From a checkpoint of a small transformer trained on Wikipedia: 4 heads of 64 (1 for keys and values), untied embeddings.
Each number is 128 + 32 x the weight over its row's rms, rounded and kept within 0 to 255. Layers, rows and columns count from 0. Numbers have three digits each. The size before them is the row's rms in percent of the matrix's.

# up: layer 7 MLP up, 576x224, rms 0.0477, rows 373-412, columns 112-223
# down: layer 7 MLP down (transposed), 576x224, rms 0.0477, rows 373-412, columns 112-223
# gate: layer 7 MLP gate, 576x224, rms 0.0477, rows 374-413, columns 112-223
up373 100:117087159092133098108049139140108123145103133146136139121158091122177107129156145106129146116117125101147163117126182124135120101109121093111115163067085086140112149152068115072101179174154088079181096127112121096142141110129116076119137134169180145183129095067134165127089110120129163052118143157174076160176169139143110136097107139151
down373 101:084181203158133137146154095181108128118187076160165179102159142142118101120106138076097113101112123142136095150099162126110108206119124134150144131142091133147173144161058138050058174104140146160114151146086111187094129101090167134094116152144122143113181152137165163111090085143139119154116174125099165084067069117110165205187140119149
gate374 106:125136133120154087149142151145096138147145034118148091135088077160150158135127098157135117114105126117103150136154113130177098140095178156177137071074189143074148080131068183060124090126116123103147125124093109110099067096169126152122141125088144133143113165141084128141200080187159082177119153115171135136171195141125095087114093138065
up374 103:099119082145129126134137114164130173105119086136096112187144131128150112071191166126149138178112150114112169161184179167110161138166166187152126181149182060065108124115183110093129112152089126161079107149163137121061167093176063102111159089119178112152130143155205095157069151175099107124132112139101187063094061163130107123106088111182
down374 102:153087184110167128097108149137081182174121191083107101060099150135102132170096090126137136140131131132105154115159066068172105133144107179158103156161087099123101082133093148127079093124101127104173112118061130167137100077134128150110108122149139138153091177121122158080115124118152098125097140187147092166100194127090077122077117141109
gate375 088:134112108116166120158123096188082078154168143147161152106098109078120115108127191108144164127133147106164160151104130155197122112100201158164171113163164158167151133133123078143166158196125082177185107145118077163168140143133090138150105186096098176118126106174144097176120140094135093140123153139092084140090182163098164130091159141155
up375 094:154156171152158159119186115161060131186149151159164160057120137132104117140102129140114130099143102091170120205118099136128193085087171079160152128116128112171157114053139127206191188165131136156130121074189123119147148142083144088110124142162106147125123097153154139101123137140165158139173132113103119116135082113144110189115132140199
down375 091:188134094117118157125086110180113153111125186096149177119119145156122136130157156148114130066102095137129131125142111094123141127150184138110157137109131119113114139147122038177129175168073042085138136167128188141132104163173178146126163154116142135115166102147101122182118098128145140118119098173074150141129177135116121153169166126167
gate376 087:086089121156150122139149131163106144164190108135075149115164133139114131137137155087076129186091104108142146119087119100126132097107097130159149079149150107137154106096123195139103120085084110115167106143100107156161138101156098146154116155099066160116103137171071115153149120133101136168086151053109146134159140144092172074131151181112
up376 090:156077175085170110144106134111158086094083147098157122105151158081106083097123113131179106125137100164167131108157131113147093145127103121114074149100080100123130132178169113118084128180161126107104158128105141121105115165127140064130201116194149065107132109109095131058134118165176173082173175181224066116082103105143092145110110122141
down376 095:152165159120166052173113123108143120097131066132124148136094178107144085158110111099103144101153150143165141138136171120201104077094126108157089108119102115103174071155171097134124124197137156015163146117160135127139146093142066109120104130123073069072168130109101126170177193137152138161148177160092121079128133128087125130093132158093
gate377 081:089130150100174064162105108130116096115123086155110200102082194110066098064107170172164099134140093159130173130123161067182164110138060141141110143128084104166146079163138119139066158127133108095123134182154153145114169123147071156121160170137126189111156098170111157087181161122134070128160120096107055075127100125089163113137171128167
up377 098:128106135158154084083131150124134133117154138129177145173149129107114101127098122047075153129110118084208093096128113125147076094095190101167126078147189100079148184135156187098145086100164135115124163084108106113135094102106113071103101116122185166142113112086126104181158072141149193169160157117127162179156130135109086104143116185085
down377 101:082130174135167102142115130158142079083118161167159113123148151139093061143089126154139129103123103131148159142101154125098082078149114157107127076119147020137113137117156184106091094127212099115107166121121080110153109083117068150077144151128129175111153104126110117108144172154137138084075154107171114112078068172064138089126108121120
gate378 154:075090128087178049143101138124114089160114120155183157120141146127088082174096147162130072109120099103124122148081132140121113108125129166106048151172118068177148164159111110166116102144109062105128078111161132154139121085096145059121114074138153167072094072101087113105114101176185178086159133058183128103165121110114101134138140180166
up378 162:072111132090170072148072108177121076176123109173139117070120109159106118177095092153114085091126147153099104151110123185093130111133114177114081149131096100143158146137084075161140082159086114130125104133158133157126141106129139080157103109122195167091101100080091107140104090163147160102148096108185140117134167144136141147133138172164
down378 083:157153138114159130118084131115150124170143126118109138146135126148125124121143127148137113133129121139091108134158115175127128145120128155148129113135097137119137155116097116136144127135133146118117140109159115110133150118146142129146125123141124139115131130119118136136150131164108154149145134130173129123121167128117125131129124255129
gate379 114:154097186113180122131132139101102107109100112148139108240172136094124096097123127148104125129100052187156100141112122116082095162124155190108125121127095105141123131110134153115141143115138179085126103083106092187155126122150153101139083158152096134149132100089085129090141102122169123102126104084131110097131103087038141139151108134108
up379 102:133154053113113125154070208077141112103137126137148102194240140145102142092144135143137155140104153160120207148158168162103097131116073132085078207114174139147144155109108134125124098118170112116180079123117171120116060180125178140137114101110152160125110123110145112118164154160168125082162141141178147164158159166128107136159111104120
down379 103:135072066178121136152106095105154094109168107084131138143125154179101126119101127133122153148129097185125156114049121154179174061141114110111162072096161092199109154164100144095106113127136127125101184114105089114165140142148169180151132120154089090094142097132165166120083176123103131149168092127124146075089110054123088140162159165154
gate380 109:092111135127162127133136090164083075115171142171150091095114117111152148128111094123164107139151094125170102119156156143108083138116140144147063187093134108155143155184220129130114132104075090168127146143129153083099097075083121140140102160118109114111098121087127103080070114138146121172081154064143054175112100129169074131131140194151
up380 102:137112084164176120164135125144120135113107074148125133177120148101111152154181126166128159151169053151189139056101094109073118213093164178160113095170086127088147139111076126132101116105088194127168144088110137151153136206119204123106081098153170096159107115123122178095112097153102131045091091103113147115184173127155152064126196114151
down380 106:162075106176140179136101119156124092170127133051121183128135155098101128175150098109142141083117152126115101116157152059156149138135115164132166123090233090156104151100156111141153135143183100158134128160112159125174136163137150073160089121160145133144127179100178125119144176150123115174150153164091100097172148092137106104122118076119
gate381 080:140141147111108099112146128069098157119118127134057142110103139109146066119147109139129156122150090151110084115054183113116142091178158172141071151089119093137137138153089162072130133121153132134138140046113177100129143127093128100197136102136072132088142152164177184132078111143156118151102101125091132117123142185137165133138127105118
up381 092:155136162129115172107086118157135136127111160139136120168133146119137136123134207096148119135122162132144132150157105111144158067159105112138124108120149138056103074125150164135113129126102127112118164160137137148176140156107121178166143083067128162190138078159094074094125117096094145145142172069116125146181123091159103096048114132144
down381 087:099183098136187128103098174198087106109117081107133113104112136150101113182152077117117117085115099217118116111128108141120131109133177148182150093102170146148154119114059094156176072141079153173114056118174124114129153110120111112154060092107171128141095152090171129163106098162065142096164075147178120108128137144129118124096131168109
gate382 105:111122162101139101172117138131109132167112090123147140246144171154135107165131114207088084114104116152082075136078080159188115140135097129147099166136100130142193113177194070155167128093150149122137186167134114152104126113085103157169100130206114145160109146121134110114167145076148101165114078161177172142146102056162168148111123131163
up382 103:123122081151189092130093035160157172128134119121122131133125145180160119163103139144119098085189096107167131146126135171088082117125129121109125158120133079085142148167102107076123110153115074127089162133140067165182130149194124182124070126126178154135154117137118071095099090056120140169112054107096095147204197104076097150173116143082
down382 104:121130111050146155150108125140126153063135145168140182155148199147175125125035101164098097153153096111105105125101127161113112156102163095151150117135128112072105167182119080033096146105136171131162137121122149180084098166119118169124178107184143126115131119136155157148151162112152107114078112190149176114126105108170065126097108086161
gate383 109:150107098130116152175116119082066112137131082176123119177163104131093117185136130163111116062075139094119128160129101166171091102141069155196115112129155062136139124086065141115093161175146146138141109097166085092116142131120146075127142147132151083105170118098127173124060099132140164144198089093112075183164148114115162128057158131171
up383 097:051135140094090091140138143148151158188153132141145139096081098117183163143146111146161147117125181160100190169166136127137082132125116116064100071110130100132084119144148153136118091114161113169116122177103104139154080128103050125133151031152161109149118131087136097106125132106133095102131183157169146081143141159093121158097129134176
down383 099:168115115121157142070117145156110147077070157066112126190100205129147060119121147190150129118172112130096132154156136135076093138085110061164114182111184147184058143116161112116108118131165117106129135099163101105156122090118178115101097106132190136144142118105124127117131104128102089109124142123110164076073174122107155161132105107086
gate384 096:163078092159134134131104139139129096113109095130136169165123147094129117146160059165115127108113134113190113133120096103168167093098063166079102094080200140069141129092109141099094065146166097128126133176107066140144145141140155115115126141153137172141064197106148125127151083085144119120130102131115127031120118132153155134144100141103
up384 101:104118199151142123128084113191106174086170119131131095069105128172171177087147083119085150159143122156108109142150150154132133092126192128159183113129130139105124144156097085166169149102128116166069147112092087151101160123093186075159073172110099096152090133153128129169116142101152124106166099114117183164153144103149140209158077173131
down384 103:164148142114115151114112075142107082120133134086131141083105126109159070149141130161129176159103178120130097103101162157139108014113147142172111164130157148146175102126091195205139129123113109103114091123133137155152170162168130085112155165157130138090129129178158129127142141147135146107138076186088152160134145111129133138051106133132
gate385 116:096145128104140074120166166132171147161127132087139124112156184139125160132156135091122115136078071126165048074131149130100114114148154149107078105068159127110125144133143147129102114084116141148088159068063140145090101169187169085145140110109093156074077112114137136131135076160138177084094173122104147183164150092145113106128154174121
up385 107:123115116137100104144142122138131100068128070116162117147182115073085163142149121147078076071093126127151154091169072156122143127104117116150188088120113064124145158089127111100114162164139170102180135110111137173129097080125103158117136079063129168071093070091117163097212132138123127138127121125137122125134137141138101110076165114168
down385 108:086097185101124156156118167162130118193073180131177196134141128135107054109168119112193138126121092085115149095177141156164179146124160138108136131128085153164133108133122091147181155148174164164132089112136146142142091104153161101144079159144049100141132099084047154179110149111066108132103167143134111103138116099159147085131139171161
gate386 108:104192099100104159208122117166077216145151109104115139129139092163181131106083117130136146092128077129154093086109089174145116140138128135075166110143138101128163138126204131145133127089140123121065128112189152135108093176153152071155154087146146142098127139144115090092073108189213144144159120103116188146082181119164126125100121153109
up386 104:100104159202122173122124096089093118115144147093111102131092116122113149092186151146185111131173124100105118117104109087138125153143095117120144108143206138151129079175141133111093092183172089147079141115112133170202166125135099151095073098102127133141121121156147099167137126147118134135133086162099200187143096116098085143072110109139
down386 105:158095152137143099118201130127097184190175151068107093188159121123167087152137103133118125120172110108127147163135139117196105125141149104169099098075174101158172143126130079118095157142116114100129113123119127141104093140121106109144160122117144127203172106122085145153085122130101120086092170128084127127125130117090089167129139149123
gate387 102:141119152089065114117099206134202060159129149074135114110142185061144094147116113063142106069141132181148100111163162148100137152092113123059090109128093121119168146155138107091121117165138167144073140127151182129111109067114105128123121117077054118141055108128132130097150102139182156110091158107094065060100171101055140149138115129106
up387 099:147113106161118148118111145142077100141141147115095119117003075137200137137130130105129093181130133074175073085109124106133110087193112112141162097124158165137102135107183187139106144087157103153123026089123117105097140120183076179132139112119106157178101142126133066146122131112068095150063101117050167144116118142116171162170151132130
down387 100:084153083167135152136148116098132128101097131107182136132138124117151106187118122121169191080079096134103121089150070131125169119111149137091121132158139153107172154208107113159135154102067135143121136127096060171112188127106195138137128133108105078099105038139119126103182170162176188148144075130170114125073093130165077136118102127149
gate388 096:178110144133185120113154149134110153088151161073107200198109072179103161139028124100084177134128111106159081092142134127104112185152093100147172136102072091154170130142162116176176105114108108075122142100106127105091183155156191099193144117116142135116132157078101088097126135153156149174128090150121129173144135108145036089167065130136
up388 097:188108150162155095155136187159184134153138129116129157149107180178209113098112109146181123117158141140202106132080112164139155137175060096148120137143152180149167165114122072193127152112113166033123120140063088133105147126097181171146129118144103111156131145138128106125112101114078148127187171147126085142146136088140193168073100120096
down388 101:119137125113141137093111175066077094117121151116137101146195145122122170127087098108126040118176122126150133143108103098163096129156173119088102058154170143162097084112079171096146096134147102157194111171139101146104140152095117114146077106055105106082157220059156135100147146151150161138124135143089115126083108117060129143166156123115
gate389 090:097189149072111112109144153098089126075116127138087098154131069152053172189127131116149105159095132093139044138091086153120167203125104131151105161105151132143174076165131098092148088100136156083151050094100140143136083134138108170139094102127124140144054086094055102102140086128145153152080124098182127133118087121105091085105150131126
up389 097:096103086113158106126154062105106083142095169127107154141086124175178121201139153126072147155116162163145102091158090113098102144115128121161198104174110164157072158068147096125176099147059093175156104146098129092114109125115110167129139165187176129122083151150146192091140118143134130151123174131143102142061142139171152104106107105121
down389 100:147195149159078152150128131091098118091109109168139069113159066178152116148140093136135129103163119145083077144158078083140141121165125177115151155094115099125157117132100111070180162116174131164111119084184152154073166119096082145151118138106179144155111126123116072133138106149149079112154170162183147138115187112201118075166147123128
gate390 108:164140140100128147179129097161106139134183139131116164184160094125129124117160116158075099140148056160158089112130127176161099153135156185123106152149080102178136171160136116185116146125089145148113077116190121155142102219158154099106103144106148168093147141114122102126103145099150127153126112117106148130138102161076135101133141104164
up390 102:179105152116098204082198123129089146147202098145136188158129119126152150141123130195170115148136126209116157126172175121121075157077132148123112101133145120139154123169131127174092208118107144153140145115141097141156125113180178139145124147085076058101094187156119150110089162157114129114119132153112117147126125087146047104113117152149
down390 104:166195091113161158130115042156089145150125069157140094065076145172178086130111162190134076117070154122095153129107089182121083108100181118147116157130108108079116141145129146112112156146129128089142138107182123186152118079175089117104189086098114105130176150081182137104136109153090149102115090096097158082130118136147168136131152100140
gate391 095:118129161152170117189113118139132144095109080123133121079144142126193161118099168096159116134129134136121222144105130096206141138083131109164139131151139151172108108132148100142106148184152117088095178140035155149076116171175104157138132070160109172132120129134140147158115089132075138118168102115167148105113185075106118154094155122136
up391 097:210103115188115078133127131119097101117204121142102178151186123131157161075141122171126133109126125143085149086108136134123107086204158178127215111140120132090058142147082114148197101100079159106118058133104106062058105160115115147114136163182104110173155121115133090104112154113131104183132144079127133150086083116163128085114134168123
down391 097:074097159124166119169129092140117052143130088099095130105143132120102115137104064141139149155105106116149139109172157093089161088163179155097084086122106176143149043142073138146150097121133165119151146097161094079117139146092126190151133162122129171143163081134130068096127166064103146145196101107122078130109134102132134117103128133097
gate392 107:108169159109150098170135102101084086156138155152122068145151047154111089176082138116123156092146098107134122125135116113106072098102117141092143129163194117135161092136205152047132071192122113132045115090117154113174166092167107144169162077189161136131124130178162115088169104129198140074184148116148080050137156144131071137113169144151
up392 100:095153134193150089102184135145147105118076151175103098156136093084074058171165105089121129097138121139125125165150091162150082156147077116135110052118138132119100139184101112124116081142134168137113077062112153118130072153170145136134164152137136147125114156130088113082105148127100129156161059123181132155134131197165167074126090095172
down392 102:176088184143160152133092100247140082134095113169146183151108124111146141061074097082126164196150101100073088068084092122109147155102101126093103111167120082119129136081084164100150156108151151152170088129163123097112125124142080119099074170096134143132098099124108125182141125160119143130102117089068141111121124107130146133144131126129
gate393 101:135111079115135139070137086086144102081141101105047122151115129090070118062151142072139119093110107105149179068145163122098164134175184153120134144125147064156164128104139131085114139123193127104172164172151122161130112098139149102164117104153128111175110086093147130168110089046129178137157111159123105104128080094107161186129101158146
up393 101:158097106080174171076199075149099130104104180147099137162159112101115141071125125096142124127063153111147152138232112140155146144120152121158118093139152124211160152089077112138117142157102145205158158147109112183100128134073133138116116122126151101159146131109129098112072094134084098146162099067069134053134093158155135088085111144148
down393 101:195158137155164130100157128169086127119078108105141147104126158085136134138138129107110111096158097141159167215095052170135089128124151131068102161111081126091120127124165133124098109122175123105078170102113166116114062148101093091135198117127157105125208174146122153108090043089113147121096168049154087173140147100109127144210174169111
gate394 112:115181135138150110167111116178154118173146151104095083176117184117167103128146124103102129112167097122146119119177159118121139130160070104127082116098150148117074129214096120158192125135155146096102109101097134173102103106094120029141202075139161138127131079130090136163077083150153166148094158141123094123129086129143120139138152136099
up394 106:111131098144133110145081163131156147129109144104127101094124126119076124082124117220095101106105157142168098116155147140103084159119114141125085111142154132132138084147126102129062118117101167089124109080146180129139086114092154132167133135131160099177113146124135114154095132134176151117104137175132140161080145173151113072135099099099
down394 108:152142120112103220117082099095099110177125130137148163119114074174139115130087127155143122151131174132102096109111067134146163127121134109144140147189186131088183175156138133148092152131151121119163106085120157119190098128193156166139157150148109111154153124163089163085095120186118125145084139123111138124154069109145158088141133136164
gate395 111:130129150102133130122176160177102115190053124151143053138130103147173130126129133122166139116136098077128154136142139150175130083193105150116126098200143133125149165082105186179173090097112069126121150139092084151084128160130119086144125112132160148151112190119104134131099103117125179060132121157075095146103124051092099115118137146053
up395 111:151130178121139149192124053177139145148106107197184122132068128136136132101174086084157138137189129105096096156147092131123146145151145090179056124131080106139102127132153115140151141153089065184106124129126157079140144205161041103103174078143138150100175157123080159091122139111122200106151118105125158145102082149123130164088148123153
down395 111:119074136143156145154143132135156118149148157144196164103119179147153138102120156153157166148181177085085123136183142187160058151143120128137151136070116093173109150159102115125163143147163108128142073141132098074150180134105102099087095121064094101120143114092148049156122131083110127173144141124155141098075045075136151128051090121129
gate396 093:166131154129092146098174152128164163160148087072168081135167152094069114139106107096103156143120127106140119158108166109140134074150164136119124145119104119172178190142134040152142158156169139157142180102074135157166106126137156124144095166144184118090138144103110130095147171139161160125138154131112119085108086133082143147145061147147
up396 097:117102153141108123163110155113151147134067105091153082129206181088109113090129078133094167144158116072133164161096124078167108075116117064107105111133135131102072139107145088185118141107187174118120091112071155153172124119140150097081164126107178154107181141129152163163168103147098126078130106148103119155090094115149146133212103116152
down396 096:142153115136125168085133151129182119160130145141097110115084085135134138054126131168142137053127106107079152135163110124128122093128131143164116123073101141117144109086084135082184151182123126124103047174118198077080128124045081142097148104122158135193147110097160173069169083163112137126121121117115136174133181123131146064161113155116
gate397 107:115150114137106111171110161159119150116179166171173126207154098108117160133050106097154118105072087116115157132102057158118099154121153120066124127122112051177102138163175118149136123148115128129161115115112181111140094117169182068135141104163173107098113139192119083117135025106125074140165114116128101077116130152158123083088128170083
up397 107:142119154164168112144122189121125082125154095179165137200126132108099122120135111186201083172137113115140141094160136074117081130070062159139143139200064150106205149096167105148139140097098123105122151139104133128081116123093182160124128113070124139112117123144099050091142135122173170119077136134106056135153123142137087173137168137064
down397 108:150111091121146090082108162152104137088044190092090190156140141147169072138131120079134174131172126187119096101132112103163137146125136139090162123121183129165129164102072121106146129134152131101190083134087091143161163147133102072183152115147085202112075114110129105156182140114135139170154115150122131136094183110121098134089167095138
gate398 092:122100155130155134124141162114139118125167119190066103119089173153118113189146122124095095211163122136153109083117048127230140156083154135136141146081175114131105144103117139146140098082166083158194140094119152191134095104202136082187094094156091156100067115118127149112108109147151178160122173084130129154121106119119122094054153191092
up398 094:127177114132128170147137091125131166134151168167071056173134108213138148171120090129156155221077167135098105082099101153207171154144126103101174147097179201120133141092100116140134145124115138145160141120151152157083061106154191150116112107086089095170136124126161087111114126116116159152078141131077161156118170128160148164090187118171
down398 094:117150132101159171119136078095111142098106138143138072119120088143113188122107084080107192136162160127107113108182184115135147096152123125148106085072084166167101134113147112175166152212106133164160147134170116184100110123035148155134112101123115100118131184082132091122111153096151094137140149158095137147077150151146135082101153155175
gate399 100:133084177158130130151113072129151116191130134158145080140091198137114079087187132135125164131102091165098204114106142135154096148101091107127153180137174177099125110055175125130156109170154115085160120078078110104108126116096131111181188089120117100119112112086147148179080163131118136091126118107158148082131112111123096175104114163049
up399 100:152096159122090098115140165176107107157151072147171155129164138119171116176105119116161120157134138060104111178120098150048172100099156156166140125140130122155191106139155118193110162183159119081200113123139151113121075117136119112150083171156126165166123162156101121132125142122100180118167151121161132113161210094145157171166133108073
down399 103:107102131150186101080155083164098163096196154117148091089145151169122142005173192078142119126122118113102117144066102123125116141167123147158115143109051116190139096071138151155142189127160139141105139108203122124090134112114127136159161104177077085105098146103137169143102181117148119130138173128101085107078132104132197099143144114119
gate400 102:156134088153148112165094058122051130133118092219169152138097104098189105185137137172136122133177143135136072223151117101147085108149090138128109160129157144112127098168134129125072096139096090112119062074191152158166147077113134116141119135129124085123094111154158133149107103123201118160150148072143093101136165120154093105114148141126
up400 100:160101089147158189159148193106069119117064143150140141202115093154148173083154122129119114174087112098159123134143078121158081138136147106054177088153160086127171180088110135062135083157096078138130163140152097134131104105130135140177138153057153133105144142178125138152126157125130128163074096184104125151108103150151134121119053151044
down400 099:120093124099127093125102150127134128145090152095122127119087087113132132133090120093176117139161100162129159115099135118070148166068110113112091193127144134090189143131086125116108142131135070091113127167136170120157159145082152130101180131101136133090101091103182143099127115068087176127102176166183189131122128126114122165104116150145
gate401 075:084136108124126166181078101145131089156124129097146139052102096073112118101121163145107099113123145142121156120084170149128132142148139108151113137147151141157177164096151121082159139196060086092109077137147109107150118105124139124142151139090137116131079187063153110156154117163125106058158102144157134141128171196100106167202136129118
up401 090:105127133047146091180119123178104127156132141163125106148119072107147134145065154099089181140136054092162096142165098179107158121106196128146167088195163171118126097150122115109142081095181093167142115090169148184145128118121168121169107108149087131133150089112104158133131103126115137154119151099172081163137138140163142125117122136164
down401 087:109137128151136051127149149178095091165174117083124114094156153150183143105090185106104116138151132130093076128076064127085175104160128156172190070105175127120124091105080166112149089118141096077086054153170148091177162118152112129144087118133100131144105117117121191155103066175133122124144136113147123132127117145133110142064139149110
gate402 086:140128134127117114085117158135094166128153140101111122105124138140131108138171134165125075050194138165084117155180186133083112110105174129069116101166109106072209109174140121102087086102118094152057050119140127179097131199148157176102092106185147136162123088124092120116215150066142117199097120136101083087095089155082134163117103135190
up402 093:151117163110089093182148147127097133132153148097125136110230092065153066177212157157137163099116149173145144235106126146162138091151055200125065115161166159197097163117126054171125137184144141092062158077069120096143113116168140124145153101129108121087085165099156172131100119157133086144109097150132126135157088158164108112125163063174
down402 091:188140109101160089088104125124127154048129255160174142157187142122079105184166113110118118108125170168080137111144139130121116130149136117172112075118073146161084102117092096157172167159132121161071098103164101106175153152099132090147116153098124138101082073131134124201175116112142120178111118174137169114062091150128138099079103121106
gate403 107:155159131155152108073114161138160060173149121154188074143126111147128105117119145099133073120117064151139108130149126184145135095090114125155105088151091164148139145138163092101176138105100119135137182095124142141179114074179137115145098145142056154120069114131125142158148106135148122118122127086130135147124158169151092101112152176142
up403 095:126123172086132188174086137122113113099174114099149169101122131135123123071189139141222121108164056108114110138102154110152112125113156126113179113127106205157123099166169102122123192076086113175107172139149139153092146059096103174137164124127105183112155097117154153134080178101094111137087119135097145141132116130153152156175141153094
down403 099:140166128119141150127093079158148132083135140174170123155137144134126098072086113109138083164080059138092163157090152169183079135147183092167130141149097111116078106134140137141173143123129126152206121131104056105044069113110137147100108151100128046065112126153087149090123139089148126157102126104117148162174159147132114142101133134109
gate404 115:122131115126105107121118142158195127181101100135161116144122128064100181156213132176167124062126098111159139160183095195179135117159157111169144067168129076107144167079147138127086127187172138146130167130074121087170103230101164085140130156139175144149085153099122105172103115136110145097156110125097144185171130128081146088099161160071
up404 106:150095140163112169192167094117149108098125122093145109105122148126159130100143102148140145180091030162134181158109103129085057110187108184056140170131142152135100161163161135170080144155111123150047081159119124108123135155123170137137099080137049124086134138126136129162136183150096090124127171149098159099160097129156118067172081140094
down404 107:132100171161142141121107109061088144128150141091111109153145096153117164159127126115138113142143165136100104112124069134142161161209086158173125106105141107089073156049158090136152134126114128166068174134181103137119139151142151126051109083181181181105139127151151108102154158147134082140159206131067131107171068153130070147180103103147
gate405 105:151067135109102111116108087148149150167107158171130182154148103159063169211086148116193099099149122163147162145133146138116121131143230159082180096173135108172108136092118110146147115071126142157181106083165118118197111178222148123117177083119156126134135122067117126122155100129191158154121089170117102133182138133105108176170132152096
up405 103:093158192117143155187091110150079170147140089188112105140084110209150162120064151118117116150085127181080052105125082120154077103079137136075170210087149117147126122133133090138139118177112077106126136137170111088147190118165086144112143148162091138105082090178069186180143132211121113126122112121118102091067149100150095153129123143132
down405 094:093131153123096138092105039101055151117170164136092172157155181174095110081102170083100117094134098105126093123111095094160132111111121103142109093129122152122138206089116090092130123074117120148169119106079058131162110109127111092102115160121163112138092132062117101115139129129183102152075105126116124118099112107094067166188070170123
gate406 103:129096131153110125160101122120073123163179085177130097133072056102103141087129199143153159120141150204149147155166086127134082068124181080095164119081148119134117096127173126148137082125146140104147091141108125088096197159241138054122174127132116133115125120102122153154159063114170091108121153143103125084083144151072132110131147179087
up406 105:164138126127110115159126111130109094130106110155179192173091121143138140164157148070131126106112094137126179120143168089123094075110124173129104065069140173143112142042090063183182095136126097106162107170061107091073160149159126063160152127130108144203136201127125139077118096103155146134090164108167098133105128113175093095173086143128
down406 106:106165088118155100093155172117115145160049153173109155124109178106146095137161150178159121131158188115143129128097095145090114153146141160179098134119127135158104120072162112184169138173134164197133126064095163124106113126146121093142135141101102048165147132131155117082109128133130116174141110162097123153147166115154238164110190093086
gate407 114:112141103135121063091099125122113121143090103120081081099171156105094083121188081135085104162125191190154148141127108170216165153138194121145124156145141099146187150134105126177129162145091141093162092091119123131121126091144137097119121106161098088113149129089114167112047147089177165109159180132181096094165124187113083094131170171088
up407 097:122078147072141105136146121136129188141140128106150146108134166111118149143118122123088116093144022093154101135102176145099108144078109154089130108120160183177134122150159187096113128093104154165174106103152142168038117184132103158155138149166136103137136151063133143096099146125136148098129115070082170168156156173070156107132124124098
down407 101:154128108101130160186087109105113080105109129112160098150160110147173153059111160166137033103102138088158101120173119126153163152115137117107127131104101096104146098135134045150081112110158124143100091152173061130180081155161107087147134176194098076119105152122105158153123167132088136156133078120116176176079126073106068062166126079133
gate408 105:086128141091160139158091083079107086144158164154198108109109109142123135100066118104117116129156072153118141122072100145059112082123098147093187096146125140170146114138135068102129095125178173132066080154195144123124159158136151094175105146101147197099156183159071145115065085150165085094166170118115140137131104127136083122201113156146
up408 100:085085172124147129174104113131103146146103108173162111093087185151109112065116134120103176127069118161066078101137100110086111080177109121121135125086157113140146127136142121123040050176135119129109151144189122114101124147115160175123168110054183077107134157177088148087122118189112105107120117129115187144093170128147197131091087140205
down408 096:189173148118105147099112131117100108142134151206074114110162168084118191105086119075125136118098127171156121162126174106204165223090175161149100083162105121107074107146066152098142139099124081133117093117095125109119117107142074142064101136142119119117073118110170123145134107110134114110055218157126139110124089124134134142178104159090
gate409 077:149114125140140185072131126118122121152181127128130067122166150169119131122157035095090129109088127138107157115127077145128187154104130104122066149152153123135156142157116156097119113141221161187063074119135102141190072139147087126163121112111112100173179168134114049109118180114156184174086174102118124070095152083139120171105149126120
up409 093:135144076077126115182137137092082138098078150146144116095108104106144159137155184121169153156201139196142127139182156141137110091159160182116194136131145128076098121060152076172111143146063188122149181153076137116092177121145122178143132132143133115108128127149145202140102117114126096113116078111104092131141079148110140074149104080168
down409 084:140172075121148138106103101131115137120092147135080115123122126169136123176157111154096078089130136160140108138128128166141135100145149183156162095124100153112136097111012116118164085124088131164114115110164126141138148098129136144211086142077113127135094115092134119117149072150121149095134070143189128084091166143133108126149086175128
gate410 093:102136120108125101091035103093165187145133130188139095117099156185105122132116105118147121051126172166187159113135100120105134148091160098180169185131163145159161090181155162150146113153134159067102105195155151106156103113177186137163086079112169180181047079101144065119124103164101140115110145155109148091103189161083167132141107143124
up410 096:135172083144156164195127121106147143144164108088109157138105156082126176189114170063127145158071166109133113100115168140147185102087108107129158075146107164106170117092114155125141127104156055141172134095155147086166139111133121124156135184111104146110175152161137192084129089087083130147138110069128079145178116109142098137156139153148
down410 092:079124124128117073148111107156107109101111125107173118108181126135120099165094135080139114095121143083111134096156122140072132103119113097148147088129188081140113155151152154157101083104138090108144104174095057107113095076203129098117101126157139116101178094111173123154138177174146165138145138124199075159074144113113113167148103077118
gate411 110:125116187124094160097125078164129154184198104100172139196146104099123088115088128133118120089108096137130117150108112133142114062101145092104143109111146097116180161085140132069141166125121133093110181039080158106178126162194128078110108101158184114111177138107110120092192071144118193148149094046091103149137149161077142125146127160155
up411 105:189180165142115134197154089133068140115162162131140054131155091134163119087146163155133154122198080101172126126150130105097156111150081186088136150146131102119155124115122191093174135159133166083103184092139098122154108119121197142156093130160101137036129128090134114088136136157132112140104133154055125126102091116121097068137115116209
down411 107:174117181151159108169113132156126086129148109173162147164123082087189099106083148133085159143098129159064133126098112134087020129158140134136190116100128126111160064125128099170114154152152181134169107128158173108082082088179076126164125168134126177142142099164100112137153130147115131181100139215108137131096135102080057130181148159117
gate412 103:112128152093129097169114162138093083142091178167133088138156120114222138119146121127111125086128105129092071100155130107118126164122172097114105164142087107125179124140123139087178204145082147143108118129194127178127149053129125040173069114165099154148132148124065124214121057100129124147154154130109092076104082132097177105090121159173
up412 101:074211138139134146167155109155104187129091149073058148108135119176141070088100148136146149109150123141082159115120094135102138110120125057058081141086132153128195132167155150118173078127152091106075152174142115156119145198104138142117181176085151098079127146121113158142121166115099114107112106084081136108074117140113122144114090160173
down412 103:117133146120131141140070131138104161146151084199180174105106161098139176155135114138132133109145141122135172158081090129160093113133177162140139061178100088144159112096154131065110126095132123129155097114135168132186144137170207125127138093085169151100121125059136131076108128083131128161156122143103135088150141151106133118169177116079
gate413 097:074152121100074146101129129048108149146115172164091105143112150126153172129072179164145160061132108169071137178171102133179109156118166153125066136074136145119103114128146176115106106115145155163132122090102153088145095132146173123071070081153098171137130169089039180151126131129149166163151138175089127146115119162089138191149157167175